Weights of a small transformer language model: 12 layers.
Each number is 500 + 25 x the weight over the matrix's rms, rounded and kept within 0 to 999. Layers, rows and columns count from 0. Numbers have three digits each.

# k: layer 7 attention key, 896x896, rms 0.0526, rows 250-319, columns 512-543
# q: layer 7 attention query, 896x896, rms 0.0527, rows 251-319, columns 512-543
# v: layer 7 attention value, 896x896, rms 0.0526, rows 192-302, columns 512-543
# o: layer 7 attention output (transposed), 896x896, rms 0.0686, rows 192-301, columns 512-543
k250:506484510505455507502493493559483548534514472515451480500468511482509496495457516479493522501542
q251:484538465509525488522474497522510508517570487517528510497511528510519481482518472540504505506493
k251:501489478513529437505472534477485500496506476485478523500508511476529454508481490494492488437507
q252:464484525497522516473524509509475506477482480491490538502479460496512453482495493523483451549474
k252:470465473531494499534550542494464477482465463496519497497505514528518493480499480540521509514489
q253:455508499539554509525502507526507501494480503471506495493534470519497526540537489493482495472485
k253:489509498529522539531482487537524518523470515494499526467549482492468496492514523506496534508452
q254:463493501520496555493522535462515520514539512506554480499528483524490513528509514514480505519439
k254:480494545506533510525501520463548493499521502527514528473493496524479508508550467477462479492545
q255:476526451514490495460478514502466509483477497526480516475468491506501522465458470489541462524494
k255:500451459540477479521492536527437484485540485506455487472480466507438467469498449471495447507504
v192:477482493516498471455508514471476488505463472465546499535509471504459520471503528509542499508554
o192:524496475489496515526496493526525507488493485497525493520451487557493471519516471504500503510519
v193:485546467500523536531490482525550519479448497530562468496490458473478481514438478525486537514475
o193:455492509497518557507507547541491475492492467470512493459470549514480498469503501481509519534513
v194:516497528494411493515452490497478504468508478453558518489499481512509509493453481437469518485484
o194:459512456489489501506485532499558482523490475498485531519482504476551478485481506489494532524479
v195:540499493435508523542494459507515491518461534517500535514520526575524526520537531512489497492464
o195:506500518484509505545539571505477500481519524526503512447502500531442527484524455515476542484506
v196:477476545460507481540490533505448456552477594501479453460519493494506469514523513477449530469522
o196:525488535485463466493514502513558503487471513486521466490472535484503542467457473467487502480476
v197:481462486489480535512466480542515511528533485528455514485494487513521500499480494534523529480442
o197:484526523492515538532454449554541569527529520500505478534475502444546529484498422527497468493439
v198:465485483546506454468538484503511532472494506513446499520471498499488515538528469495504509534499
o198:509512541536527463499478498497526479483464535487472543542495476467535518514502470500496554499512
v199:553502473562495429508492465491541541471475534506497486430493490556483493448486500534540425550461
o199:488503449528497501461495472482537438452556505459515509502455494493477471511462459494519463471512
v200:488494495481567490464513451523528497516521493483469497506523473476515534460546528470512443560515
o200:473494459488520466517509535522489529477481515503495463522496494536486514458516549496458501549497
v201:496470479514539428488482495525505528483515535507486495502469483513481503516513488518475455462518
o201:510434510506489490449484503537542485501471467452481466504485486488489510488495479539509552519490
v202:523490517472531477473553498540507503488526495543498581520468461501523490477558506491500500444522
o202:483509500456515524496496521463551473499487515524572523569499443476528500495512497508524465493500
v203:465534499565484486502454501483453510481482440515499508517535490549509497485469454494529534481496
o203:512468509515476496505451533475526483474514510448493539510457446461500539523527493500515486450489
v204:517506478512540502517550505468500488539518493459511524532484499549537488478526475499472461546498
o204:473517493503484499467527464527472516446493492470503524486504525500501542484520480469493475466507
v205:549477490516512514522522519461448472438519517529507472491529511520468519513464466483507536463516
o205:544468493524472476523496457508481546490510497453541503473496504553494476468509420504509515508539
v206:439442542506461440515455532513566532525524502498530511569489542486490468433450486452515508472544
o206:511521486504499487460493510508494529480516461456475510519480530477525497488482466481517514490480
v207:480510508583495524478510486490436488454534482439474457527467483497516454476539500539481452477518
o207:478491520513529508481505476461527457511510540494485501457523500514513492468528468497479531519483
v208:487536517530547503507479496521470479468498509495479524506512548474522528503572503489465477472493
o208:545525477479486499511414507507513483539498481557476570511461483534471472524533475528491482488543
v209:537525467465445517536514536535471523499438535457476521497536484448499544470468521529489534500475
o209:539541481497431528450513499519507509531492477437517529502502499465525513491523465507460508485478
v210:496495463461478464517572536483460532492536481523496514482530526480480514460509529505515513508500
o210:499506529489562483545504441501529483494473533550471476484515474531491499494493503514498494500493
v211:475523473473478488501498474534444497563497456532504460503515502470576466494462466478492454456503
o211:467535521500530475522442519486447521537508518482526530492435503482480507467540479499464502505484
v212:479504499506463558524535545528429489503510488514484498493495494471525560468507468518527486529456
o212:502454480442525535491519495518432514486519450503474538479547505542499502515477475520510449464474
v213:471547498478495478504504542520498486515495450508569496458532528499496519459450481515526509456517
o213:530513498500496506491483465537526482468471507491488521485496516500487497513523506501563507498546
v214:554569507506483536548577492497547511517520464471473525512509481521513497490511533516535522478551
o214:508519519517514529504518473527501493529493491480457492504486482474514464510523542499504535443491
v215:507491501486496513487481538495498518502516468490524523582457479519502534511500502517494424510488
o215:443476467527514514514507550484537479513476463539471497475466492534485524512484576516487520519459
v216:493498495559533493437533521490491487486507481522439453509559509519499572527502494555479473505478
o216:527499459491519545488540501520539514510544504505498505487507503532507500522474473513518498510466
v217:480500510535487505469468496502476532501461516455534509478472545456526511487460464576532573479553
o217:482494530495496443506477465499471468499500499493521525490548503469513471533480484497503532476499
v218:469465528479440511498509518474510496475499457514542484494499466561524445490489515486519511526500
o218:467527552451516495529509505528526539550550486498498508500461518538570506477538451423487538506495
v219:507476451519486484502546492472471526489462526513511510516496511505505506440575540504507501556496
o219:526488523492501472484488475515489500490545513501477489479473484458495518503473453535521462566477
v220:478493545467553499507434460500489500417481521556518499500502550480506532564562546495536492480545
o220:501438466498494543524464543496517549518484515526432501520505490498542488531490509484457514470506
v221:496493514492541511540544505493494530568539532515478464526505495519498458571532556482493522511497
o221:534508543470521504504495466501532540499441515528530489542532469489534422464517526471592468551486
v222:514483511480491445484519508564460491533516517500485478476454530462455520500508491483502467441528
o222:481469520464498556501467554499523474429470525487517510512505502516487482492493510524485552474552
v223:500541498531483498505494493460467528472563556511493504517461456502520422503499504500495534474451
o223:544470495507504495521540503486487510468465484476471465505538502497517500466491507501560500485449
v224:493461467465538544497488516545442496503454527476452525470514544486502533475522517445495489491493
o224:486465474469524485470562499515464484484552502497467462467519510491536470503476477488551460491505
v225:438498493518472504472499479502473484488480510471478472457481546533534553517519485482465533535470
o225:484499536485507471510530536550433502503504503496565521472475506494531498526509491483512531503521
v226:520508426447502511485514448543551497492472489492463540565452518508489496498504491461534507512598
o226:470533501501521504467462476469563471525496477510495507503514536477497517499460484499493495506501
v227:495491528505484500532489442520506480462483497520485489518436496503469474532498530503497499502430
o227:493533467477522480514473563504522501514525482529512480544510496496507506517504522511455510534474
v228:516539537480484462508446442521497540503519492513519507415533510581441479508456451508488511505434
o228:510512483506498504510546477478501462498533449478501523492484459530434490474448504453520480498510
v229:494482551499504569519475464483413489510467486530485494536503473505489526515485466527526498432516
o229:446470444548525543516466502535496470527465546522485510525507502504536517545500524492510478479563
v230:514505481429488520493503476533517496535522523491493489478551470485468526457484490479493475469479
o230:491522529478523515496513463517496477509540459481512507516522461523448497512497488507475472472472
v231:524514493471492556512512435526515491509535536473477455540473554535498497418529528504469501486499
o231:518496505506464480468468489455501515523482501484490515525522475489481483510479477472462521472494
v232:486504506533479474462523476514470477479523475436540513494457528481520508524449519501549531526535
o232:475503511493500492519500473490447501512488463492525529527487485488469503514505488475454560468496
v233:479500502507548449483495455470449539514466503438512472510523442546540518494528478527519480482492
o233:501482510432508531552485509504485492497495512457507528458520523493492505536531497497491506528492
v234:474545518511504488487487481494554470523483421485545512498495514431470461492509510459485470502538
o234:523516468498483443489504497478512483533509443443493497504502418488503512520573506507480474527503
v235:462494486532523498536487475505491529511448492511517544506503497479531473488461466504448495539478
o235:492521447485500474505545496487513502487498501536520498510474519434553499519494469534480478499466
v236:550555503475563475475521532423513540472493481491544516474464475510479506515515486511530452535522
o236:524469441509483452492476509517493476476490459524473546488508498502508430494529526481555528501493
v237:545463509497486492570449424562490500460493524529467507541502544495506533511435526500495521511506
o237:524525528528470498480552437538511514487465487521459544506517491454518492509511511527431488529554
v238:546486505492522513503493494559515555491505518514525471534531509460530491511468538488493480517417
o238:529527460465510519542567519505519483452476490493553543517530524480506533514449550508500494489473
v239:477450533559555474465456438484503443570515484469466488469507467512443533505496528489480473533488
o239:498511439441469542519543482518509489570548514530545510510517493499470454534539509518485471492484
v240:490435504530496478489506486523478549479526521512498484519488526540468541465502447512517520540560
o240:504509474490491529510515539509482478521491518477547448513550512445496468462515490500454474510507
v241:538475520500494508471479508518446526495514511502524534505473544521493516446493493450486486504488
o241:566495464468493500447511518470474495502486475468519484516513510487500547505468486467511535519481
v242:496497534447467479503521474463507532534526481485424483458508480539490471499511442508532469528454
o242:508463512499539492488525481492484479534509534441479558495500526486475488506470485500525522483541
v243:511463489527514502468501455535498489488499481487443537515467456537498525459481478504530483496536
o243:481495429510476490484521495479473448473509516496507493468479482542559503449499475481484545480492
v244:485444490532484475452477476518507515503501495510559489484531477459479515520503514483557525550508
o244:515547449501491460503486513508502511510480486509468491501481537500531478508463524501523520539498
v245:526495509495507500486464542476511459483519480548501496593489511488531466519497507464493507449492
o245:431479495508489443520518513502515474497538531537476537489482561504460519527522499473493520486475
v246:498526502440475502505506530500528496506465499474509471495552506513545557460503446536448468507450
o246:492518519469480534496455512511478484502484491534467514471505528493483524471463502470459443502506
v247:503460522481516518494520495536541483487552494444434500551496506526456532445507524439503460481511
o247:514492499508483527509489467507556477527467495486514563539508510537520442510479463459471461512547
v248:490504446464548552513465443479518501505460477509512485500573562485531534491475524507488458449486
o248:516512506496506539502455474523524479464499493508515497501523481527465473543528526481468455519489
v249:448476492473552520437501473486484489543494474467458493475519427499530485511568475468591512473522
o249:497514535507476496499518496510523507468484490496469514487505498505522517495462582505507505532461
v250:489480525429453499490473558536473507550501523527480519469491493470537452475504535487502493513521
o250:461500522471449479484525429489445504523510498495514502510526474505463465516476496525499476462485
v251:425471546578539504474544463469558485501515446510484536556523460528509568523495511507498512478523
o251:510528532485497515450537466518550519511494495484516538537499481479508487536478516466497527490535
v252:468482482534508485531534490494454492483481489538559467460472487573530486520478476505532508474480
o252:508476482517485519497506499520473433504496508487522510479492457511532523525545509482514490460452
v253:470530504470478467527478464543489491468487492518542469491485499559455497555459521445450502477538
o253:493523487525479443515424481502500511540524502503508493500479480529494468491514509491494509488527
v254:504480508498478450506506562499485546498518507434519515497453497513471493522518487524455523521463
o254:491442502487457484477480492508522486482493508486537518497497517539500518494478547496493523481494
v255:439525539482456524492492500488491486487530529464484481493489574498515509489451461462455542483458
o255:525461517449522492514519484496545489493472540478552455484482485489469461500435493518494465507517
q256:561498503525494504500529456470506463519508490510525523513497460520517483490487500524550483488504
k256:483500511467533512486510462495491456475516516497487547491487508511506492514501510492469458510468
q257:522505455476526491499493525528507515512500489519539486547458460463535477487472523482479488446485
k257:507504522450491494446497532459543489534485524497504496503522500487508478560468498551499454480490
q258:502521503488506483487523507501517502500506482522515472470473503490521507559492458479479491487527
k258:516482501545482546490476483525491513531477478489483495500509506477496498525539524488498481470520
q259:485513475499480498504498461509480509508523486479463486502493491518495503482471487494487511488524
k259:463474510447498495505508443491508481500516505451500504518501511491545482477510480487448466530524
q260:511506516492515485445514490511466479555495518508463482473469500519496504499527502515521515503493
k260:470514513479477489490506468528495470482510509531459485507471443513529500512498500529490521505544
q261:502507509524492464490519482481507490533524519508511528496487524484500469470491515504492548504547
k261:499485502516514475494469475507526529481493501487512500514464502470532507517507500498495504486504
q262:431526470473521463492504534470505449514490522498494430527519462489506509508541513493507514542457
k262:482444505493528501509528515470466505513502521517518472542516473527497524478516531547479521497489
q263:455492509510487503498534563548486447514480482465520493517510532524514473484510510495514464471514
k263:525487478478540517467499520533447483509531485495498510517540465488510489490482502507508538476519
q264:515524517514524491489525484539482515515480505519513497513533516478517497519514497532532541531528
k264:530512517494528517540478505527472504537495486499502545510496484524492474504499486472493506532483
q265:530474501498483507498527486496481522470477494498478439495481498510516515505504485486517478486489
k265:542484514502526495505482468493475492521522494482465444501516508520490472529507485523496516453522
q266:523508510515493511499543472529517508540506526477499498523512487492501501499531515542497466536507
k266:475488515547495498456483503532514477499533512520488516510499464520474525520451526506476509528525
q267:485486506482521541508480504517509517498528512517497530473485505514492494482503513476469487504519
k267:506509514505503557524497496519521525481483506543516472490486508498478511513484527504498430475516
q268:507501479504490529487537498527502526521514527523446485525510474514467509482509476476495499498507
k268:533529490475492494474507495534522483546525463498511504513481474498508519494495484469487469475506
q269:487512472535539533479480513511545514491503502471528499489505513514522529494528498510484519509530
k269:490556484494487494495477509521519542497513484474480495490524527490494466513480481510500511494484
q270:521510527504472489470502490496464457460466513483533507521470499496503476494526487530491502505497
k270:532479470513515507552499502519492472502488502484515488539534486516460520505453483491522508490495
q271:500492490474485502501525532508490527516468529474539496467476516465499442483469479467514486481478
k271:488474504508519497487513518492527487516496501526511517494474515526466485494470498467536484491495
q272:543551498512484502475535504481491487507518514518493513424504499492508483484487495501497473546507
k272:516541500522481471524485496509502482481477496491484519473501519487510523474515510487519497533498
q273:512489506494486509518453509580534496454471512529490513489525466519501534503510506480527496531524
k273:469493541513488513547474506548519488490470513506495488475487448459503450529505491490516539523476
q274:521510501479511511492520511508486483464480506546485543470552532488524484489473506521506486484480
k274:528515514444505495554543510483517525459516500475490524485458477475508444513491504433504500491497
q275:476495503464523508561503525517483533463519523518504491498490488487499486510561544497509494493502
k275:541517488491544502508546520536520533495467494501546530508475510479509459472505497504511521507526
q276:490503502529429512529465483474554508506475513504516527451527494489524521482521535529517513521536
k276:488509516477460519474472525489472522518487529487499510514499515485490502509510490506503493491487
q277:517496460510538503465501472453505503493520499487504488447483508496497509474461496503456526471511
k277:560516517480511530459493505489448527518514585463518531501489527446485558491469527490456477497512
q278:456476476531473462486500533489510501517434478492462439494516507516524471524518502535506526533462
k278:494506463497494466476488492528458489476500504487496458477518521526486468421520484484501499504470
q279:480515512487481463511515496557521486498507484491528467494483487497478535519528542508465504521483
k279:496526524479507479519494523541514515492468526492532510529513492530471485494543510513489471509483
q280:509531507509487456532496493489477529539513485529441507506512489502476493520463521442494519501526
k280:452508550582496469509512451515484492468500501528521479552489524485486525513488504503506485504526
q281:528488472484506522487494469531505507533456508510529473482496476503509485479487524503495459504495
k281:512499528476523502494517487503531480490511533494479525478496503516504488529521506461508487474528
q282:508550516520501479471545517534476483461515476515497480490501507484556510550515472527556465504500
k282:512501516493492508491528531472496533485501506522464513483503523445498530464482489506533509486495
q283:510530499528503458555466492477515473492515530510509498449499543561536486501534504494527495509502
k283:473478512463507488487488492516519532483470498507497485454508495514525523511568501504528512488495
q284:498500454510539452452496475502503489489491514512493529473539494494473437523500487515487481487474
k284:485518538497499518477528501532501452500519502539492466535501539485528432518482486511479486510476
q285:543535536495482494517523495529525509458479506472547486525523505510519542498463517480493510504482
k285:517493462522511471474503470481523453490463504503522476515490504505549496487494497521493550474522
q286:523495510488496517538502517480582476515520513505539519521512493508476511479498465498500506516519
k286:464531519500525510510503537461534508445514491519525517508522523559487465459505469535512508516446
q287:495526485547477509443538504544452483466515496505533538482493496523512484478485467485529503507491
k287:489506503512485511487465491536515515499509529493545507516536487474499521503484506500511479496508
q288:506490506475503524509504502487525522474476505491515500504489487491502533499483457521473504510463
k288:501463487529500449498480436469449506523522542474550487495505501512469538476530502488424498497485
q289:498502481513496492518523519507514473479566491441524532560499488490491516494558478508462485494484
k289:497507497504501507525468495497523487486476463526497539473485532440479528558531507490484532557534
q290:507527526535480485524508471501483502484465490501514484490517496527470500532497473537504469489475
k290:504491498514534479459519480537487501500492500461464491474472473491490537544525512474516491450525
q291:522521497521461456539485491508485508505525519542517476464484495514505544507462422514505492519519
k291:502520484516513488528514547502458467510499474497480532506520527478518523488501508468518507532516
q292:491510495498483518484500507516463533489501514523492530459489482471484452496499550491496523535445
k292:495492495506478460548530494499572517500479490506527522537475501521477495530483530497522535489470
q293:513485487476505512491506479527518517522527481530523482544492500476480476488558471487534509487510
k293:478500538479478531499502527506465474514501460548471498448472517487498456468497476503501492485540
q294:517533504493500508540507460488495534505483464487521468451487471490455466527479479532527515498516
k294:534506515551508483492469469489473519535483525497510475491496470533528519521477527488477470523528
q295:471501519482495496473460491508456463536557507482520532503492512528514497502529501472514528463486
k295:532546476490497526500474471486463551521503506512496499478498490525506445502483513501494505530513
q296:525534521483472486498493503493542447526494502490512495478513456474532458480507510490528476521500
k296:498457510514514527489462518482504522476460472492519474530481491507493509524506495494474516475481
q297:510510504514510500485478497537518462491523511492491489540461521468491579478495464489491477475479
k297:508494507477524504496466516466511496457500482529501496476470498497530479468488439520482482458517
q298:487456513474470485504504500462468468493463490514514523500494482465501487503478498490514478525501
k298:509452532558505484492529477458487487478470495502505480501496487527500495500504528523524530452523
q299:533485493558513512535517505535497507476465517509457456572510505502481508489474467457484480498491
k299:484524498493499472530447513483503529519519532523492522504458494522505550470491513498510492492478
q300:477458469499500471499498514512488506513500524484510482516524513548507497497458482485520471517535
k300:477517513505520517522515461498460492490476480487480509480446481495535477506514539531476511512511
q301:521483520515471528505500499487485531503477481476478523477480510500467503455532516450495462476498
k301:511459536502484528475552505507489504510543545518489503513452484457492521510511526506508509485511
q302:498506492478486546500520462492497456515500486505483524517492484488540501521469518488475482559479
k302:507512516564487552495468507463532521515517514490492509476494507517488502501514476522487495504458
q303:506532490498490551502516476525512498509541497518507443476506499478507480506463519523456517514481
k303:513468511488474496494508460449529526480540494482496537496540551476460506514491519479456496492523
q304:508524486506521536466508550469507509485493448504455504488475503488517496489553481486508533489519
k304:490517474501539481504578524453546481518496483525471473526474486492482532508506529477518519496489
q305:548506478531524545501518488454467495514530483515522525516510507503490496491503511522488508531491
k305:542488480515535542492519519510521503502493453484490471536515502514486493501501509493524548524467
q306:557525513500495491460503478487477487491508505537476452504523524474464490511525501483529472496507
k306:539508529519491518495543490531480497465498494501510501495513483490484476564501508455509484515543
q307:497482492448499510517481526496478470543465510507480485510533466470493478512460522492493467518515
k307:439524491459486515505480476472492550485501561465510515504519516476520471538547447470516550517550
q308:492503518487486527542548519512513476502508485457521486465483501488507502503491496493537473516478
k308:478499508532480512529500521524516514565460489487499498485475478498506482513514479494469501491454
q309:492478519514523517522498459482479470521488505507501510523532518512490475538473509499487497522472
k309:491507495530506520531533505467475484539509527535509456496521489504485508514529489509525500496487
q310:508472506522535525484504538542496496486491478488477476488516492478499496520517496472490534440543
k310:535456464529477490483516506478529462499508483506521504492473477480498490467535503490520513482521
q311:487485492502518514529526505475534508513513530539481495521519509465486508495526484502533510497519
k311:475461472494534492489516542476574485563539501520483499477483499493490482487531470501479506497481
q312:481468521533468499511472522513475512498485506490467564491519478484499498512484511510500474499518
k312:520501522515486479502519524554505528497489516508544496506495494525519492496555481490519494490506
q313:519513486519472507474468499501488520535518477490474496506509494535500524496501502519467535489496
k313:494536539476461524481503504500502497461550453508471518505492459521461482493517486497510500548514
q314:496525511493503501497510504518483518517458531493522504499509517523532504453526522524458507497517
k314:498576533495525498473498522523500507496447497552487476525491532503512464558521547492532499494530
q315:521504488535521513499495471526510515545526501508498496505517523497512520542490543494503504480491
k315:566454446517517496507524484502535506528538479498514488497491482463511527485512506490446498546507
q316:501479481481484473495496491467487474465505515469516478541483475534522507497489478472521516493489
k316:507512527485541501522485511523573489482502534523497459490481469515525460500463547515468530488513
q317:496486548525532521524449482493509504522503502496497524474502478499540524498482540482511497468488
k317:493502479503502503493467527483511494467496523510485492533515465493539502509455498516512505521500
q318:500526521495514508458499500486484474517509476459530463507517541518554514475502521486470478491413
k318:532526474524530516507508486491492536503495491437519487507481503518518530476480484473488507500490
q319:472510530504503490494470491533485480480484496503473478453493460503539503470490526502515501467506
k319:511487502494554555503507531559469508513552494488502489508468521517504485483446499496477474499543
v256:531513505504478501513488504525506490474496505480524483500501505494517490521523524463489511506473
o256:492460512477514482445518512521522525515485457502509484527520520483482495478514482511479499483539
v257:485515502513506453503496491455522505507507547461437490478534496521517477495480462495554546514519
o257:481487508527536491529483467545494512455504474550489529506502497483529488482503497480466516491493
v258:482466466524505461515513481504481490489494475498467496480500525493497496497469508512510492536491
o258:525475530474499507482494525491550508523507521507482484477488502484544498455520514487497484531473
v259:500504487479525500527522559476490513510516495509514480487512505503524537514461495520514540515508
o259:511536495477501519463490467504495510504546504523510497521509493484495496502502458460530446490502
v260:498496546480475471532500519534517522494500457507525520496493513497499492505493494498506518508504
o260:527476494539531519490470498463552482500479547511499497496491486525485533511523529528450448507468
v261:489520522467493482527522555490531490514517479521486510474465484511470537501487505522492483486459
o261:492514511489506484495549481498513489474510523488498517527519527499536474473514495517503465483480
v262:475504502517494538481501492505509459490507478483515500501485491533514491515463508491483522511491
o262:509502508484520455489479473531487555504517529489518519506524524485465512468508497497514510483500
v263:503497514478475531492518479513484488470495505477510492501477514464502490551495487533492514532525
o263:460492491508495469488482488452493528515505510496499541498479483493480501484516521475500483506484
v264:502508498525463504503466518510489475492487532480532506490511501528508520536521535478482513486454
o264:511510468492526495524505500492501520541512499483482481483488502474462493479485479544521477483500
v265:485470494520482513518510518545495483530463470490500523469554520490488513484470496519460493513567
o265:512505518465498538506491481457526490483483518479504510480480496493492501494507480456483505537483
v266:502493508475509513493482509461494493494510510477489500498468503489481466454480517477513489519493
o266:497518419528475491494505525544489475514476459508534508480474485489486502538498484527508517517527
v267:522494519491451519509460501471487518480474480512474530519515478526513497436518511537521485483504
o267:461505483480494524478547491494478517538519474471494489502475489460480519527487511473480476492504
v268:494514513497486478463504510501492476507510491498494472503511454486491478479521517487481520522521
o268:472516501512504507517525527497510521524491506521492473477511504506511496503538545514495447530503
v269:507504501497507521473515524492451506510472529488499507492513450513522518465522511469488497516501
o269:508501516520516466540485497491514497481510486520509536478514508448489468462487483476467451478466
v270:500500493521557489508513525508510488468517494473487473505504504516500541495501504491494492476499
o270:514519489497470538537485499504492511530509538521474499483506475515516452471480513502488527519488
v271:506486488511501506502501521469475525518456524473521503485494479506507531483521489513470451501484
o271:480487523508475507504477519505480511493548456521460547513483502493482500498494507518495536451556
v272:490486494479504499472537462472485499481525477505503488505482483486515472551510499513499472476530
o272:515468498468508498513473517505498535532484515507481510504489520520516493455485528452475520514484
v273:514486540500499481476528491516484499458476485500520500467448469489489478532536526522540516497495
o273:505508503477520492494506510475527475533492472482493503521511535510496547446494516528465508501511
v274:523459486515481515506520498488495515503485478482497490545490478492500514503486510498492497503488
o274:494518513516501517501452461499478470461501512482475526512521520504477512507488492495471527502555
v275:479485489523502485465506478495515474524497492485472453494464521494503499525483504505539526522478
o275:521512495508474507523494504509466506481538490503498528480514467536480480485516532505511508509492
v276:503496482500489545529496497522534529491500505445519484499480491481513461471485491494505492440514
o276:518472544523507512482508542528498459516472458518512536506508500531504507515500504479515474548519
v277:486488506508534465466504472499502522495508553485489492507462510478494534500488495506522537540551
o277:537489503509503532495468495522484476540497505534485476491552488518508494499512503502498484487497
v278:528507487495474490492491524484506505485499499498509536511503485484505512496524518511489507519514
o278:490493488528481495496502458514502513542510531488477523484488481534487477453482478470481441488475
v279:524481494486488488558472511528495522476508491503507510509460522488500509487514485497483498499504
o279:479495515527486531504545514492505465519477533473504513496530459478485486453517502537528469491451
v280:499496510474459521463482494519480527480521506504530495479468470464528505518510486508507480536527
o280:525524498508504504521502515521487474495492493474448529520515536530479493518482494539480527461540
v281:504497496487489478483529497516506456506507485488487467462523511494534485451494533487520516506489
o281:429489492546528486546494515502493563485546500500510544500538485474473503534497519518502511566504
v282:475525504520519498492487468485519495487489493480489519533461466515473497492495518531493499522511
o282:510492489529499476491500516565515487475489483508499466499512543450510495486547513486470485470527
v283:494474509535493492518475489477489521497517546514483502480472495506475526450513463518496491478501
o283:526495487478529469477511519523494463492507478510510484534516446506517491562518556500507488469492
v284:525499490511470487506503515470484480487488503477494516437483463483518518506496487511458476464549
o284:467460504521498510505526506532479525542488476520497522551481518504474469497506488477501506475534
v285:523523501502490485486514485506462500501489525518493489521484515515521475516481522468464536497501
o285:492501484504511502506467496527515505491499493477507491469505515508507500467507505507499491510491
v286:502478477493507513492494489509513500508505533512476476503490489517488478496502511512508485549510
o286:471508495521495489521463507481484511534479522446505503501500514483514532461515480495497532475463
v287:487523511446535511478523501482494509522513502524519493495511478507503490497521492484460486517456
o287:508522488513474504509473490526478506510498463469504501513492503496514500507515507457507516494505
v288:500514511483539516485522500477498512474456514495492491515473500516493523500508503486489539523522
o288:495502480479504487498465511502483474527526490522513508505503488520518497509473507479495459506546
v289:479503529486492512511496518499482512507521491501514529494525484511506489484535507510489500505502
o289:518518477498499479481510562517507498517500515477524503490468490503496484506497474497484517493496
v290:541491545497514535534501499443500499502479463486506541496493492481485551469521501497492490462517
o290:486485515491510479485486488530451494505492528520503480522479501494526509506491483514479506500490
v291:503496476516485487487467505495515503456474501497496494490514506484504514489487492504498493511498
o291:485515541511492492489514485506492498523514507497488477499500500479495496513488483475490510501526
v292:479492491531518475457478483467482505494488485492527492521479476512521502498479545511501486474476
o292:507453540460496494466508502463501503474495520493519529554498492511471519479513449468480497474531
v293:481517483512479487468524491504525472490491537506471481503530487533511475521516513507525476496477
o293:478516511470530483542495497519522518502459528473506498503462480485474507481523527503475499493510
v294:494485493499485543530490508488508543485504495508500497490520459496506501476474488510501471497502
o294:509498501525511446434506470505495486488503510493550494470470514488499488531537531486518460505453
v295:503519477500493457499496536469501506499519523505519492492494505486499537525526501497504467512497
o295:492502492504511509530495480479516500507503520525493497492514522482476489526541572478514552482528
v296:493503556497497509526516488494487487505501472535462487503480509527482502498556500531517504522460
o296:505476474465469478486545527532495493491518534469514474457531487487490534478545533491488513530501
v297:499547492537490494471567488489506531509510529511486528487474483515504478505483463472487473490471
o297:517475505465507515526439490521551515497492550489515470508503503487472453480457514529496495503498
v298:493482489518483503520481512524489527509500480491511490507476507516492547468516452470496531465521
o298:536514472490511537461525510477513466489524527514515507514486489495472488527480488512467513510512
v299:507513503496490510509511497492486488521475494510501492500506519482521537517498494487495504500504
o299:522512505481485487492503501471505460497497537494518540504494485522526482478504478495480494509513
v300:456495520508505521506472484506526448505476486506547489523513490522466497522502513522496529509523
o300:532479483502513478507514488488460531504501519515474540484506508472528467498528481451492545507490
v301:474517484502471528515458513496495491493506476534505525503503470523519480486472519523473519508520
o301:505499503485501497507524476468498492502487540481502458479500513477516516496508502463517473497492
v302:480513461480477490480472504470519477493487523501492493461487452526516517473481524493502483512529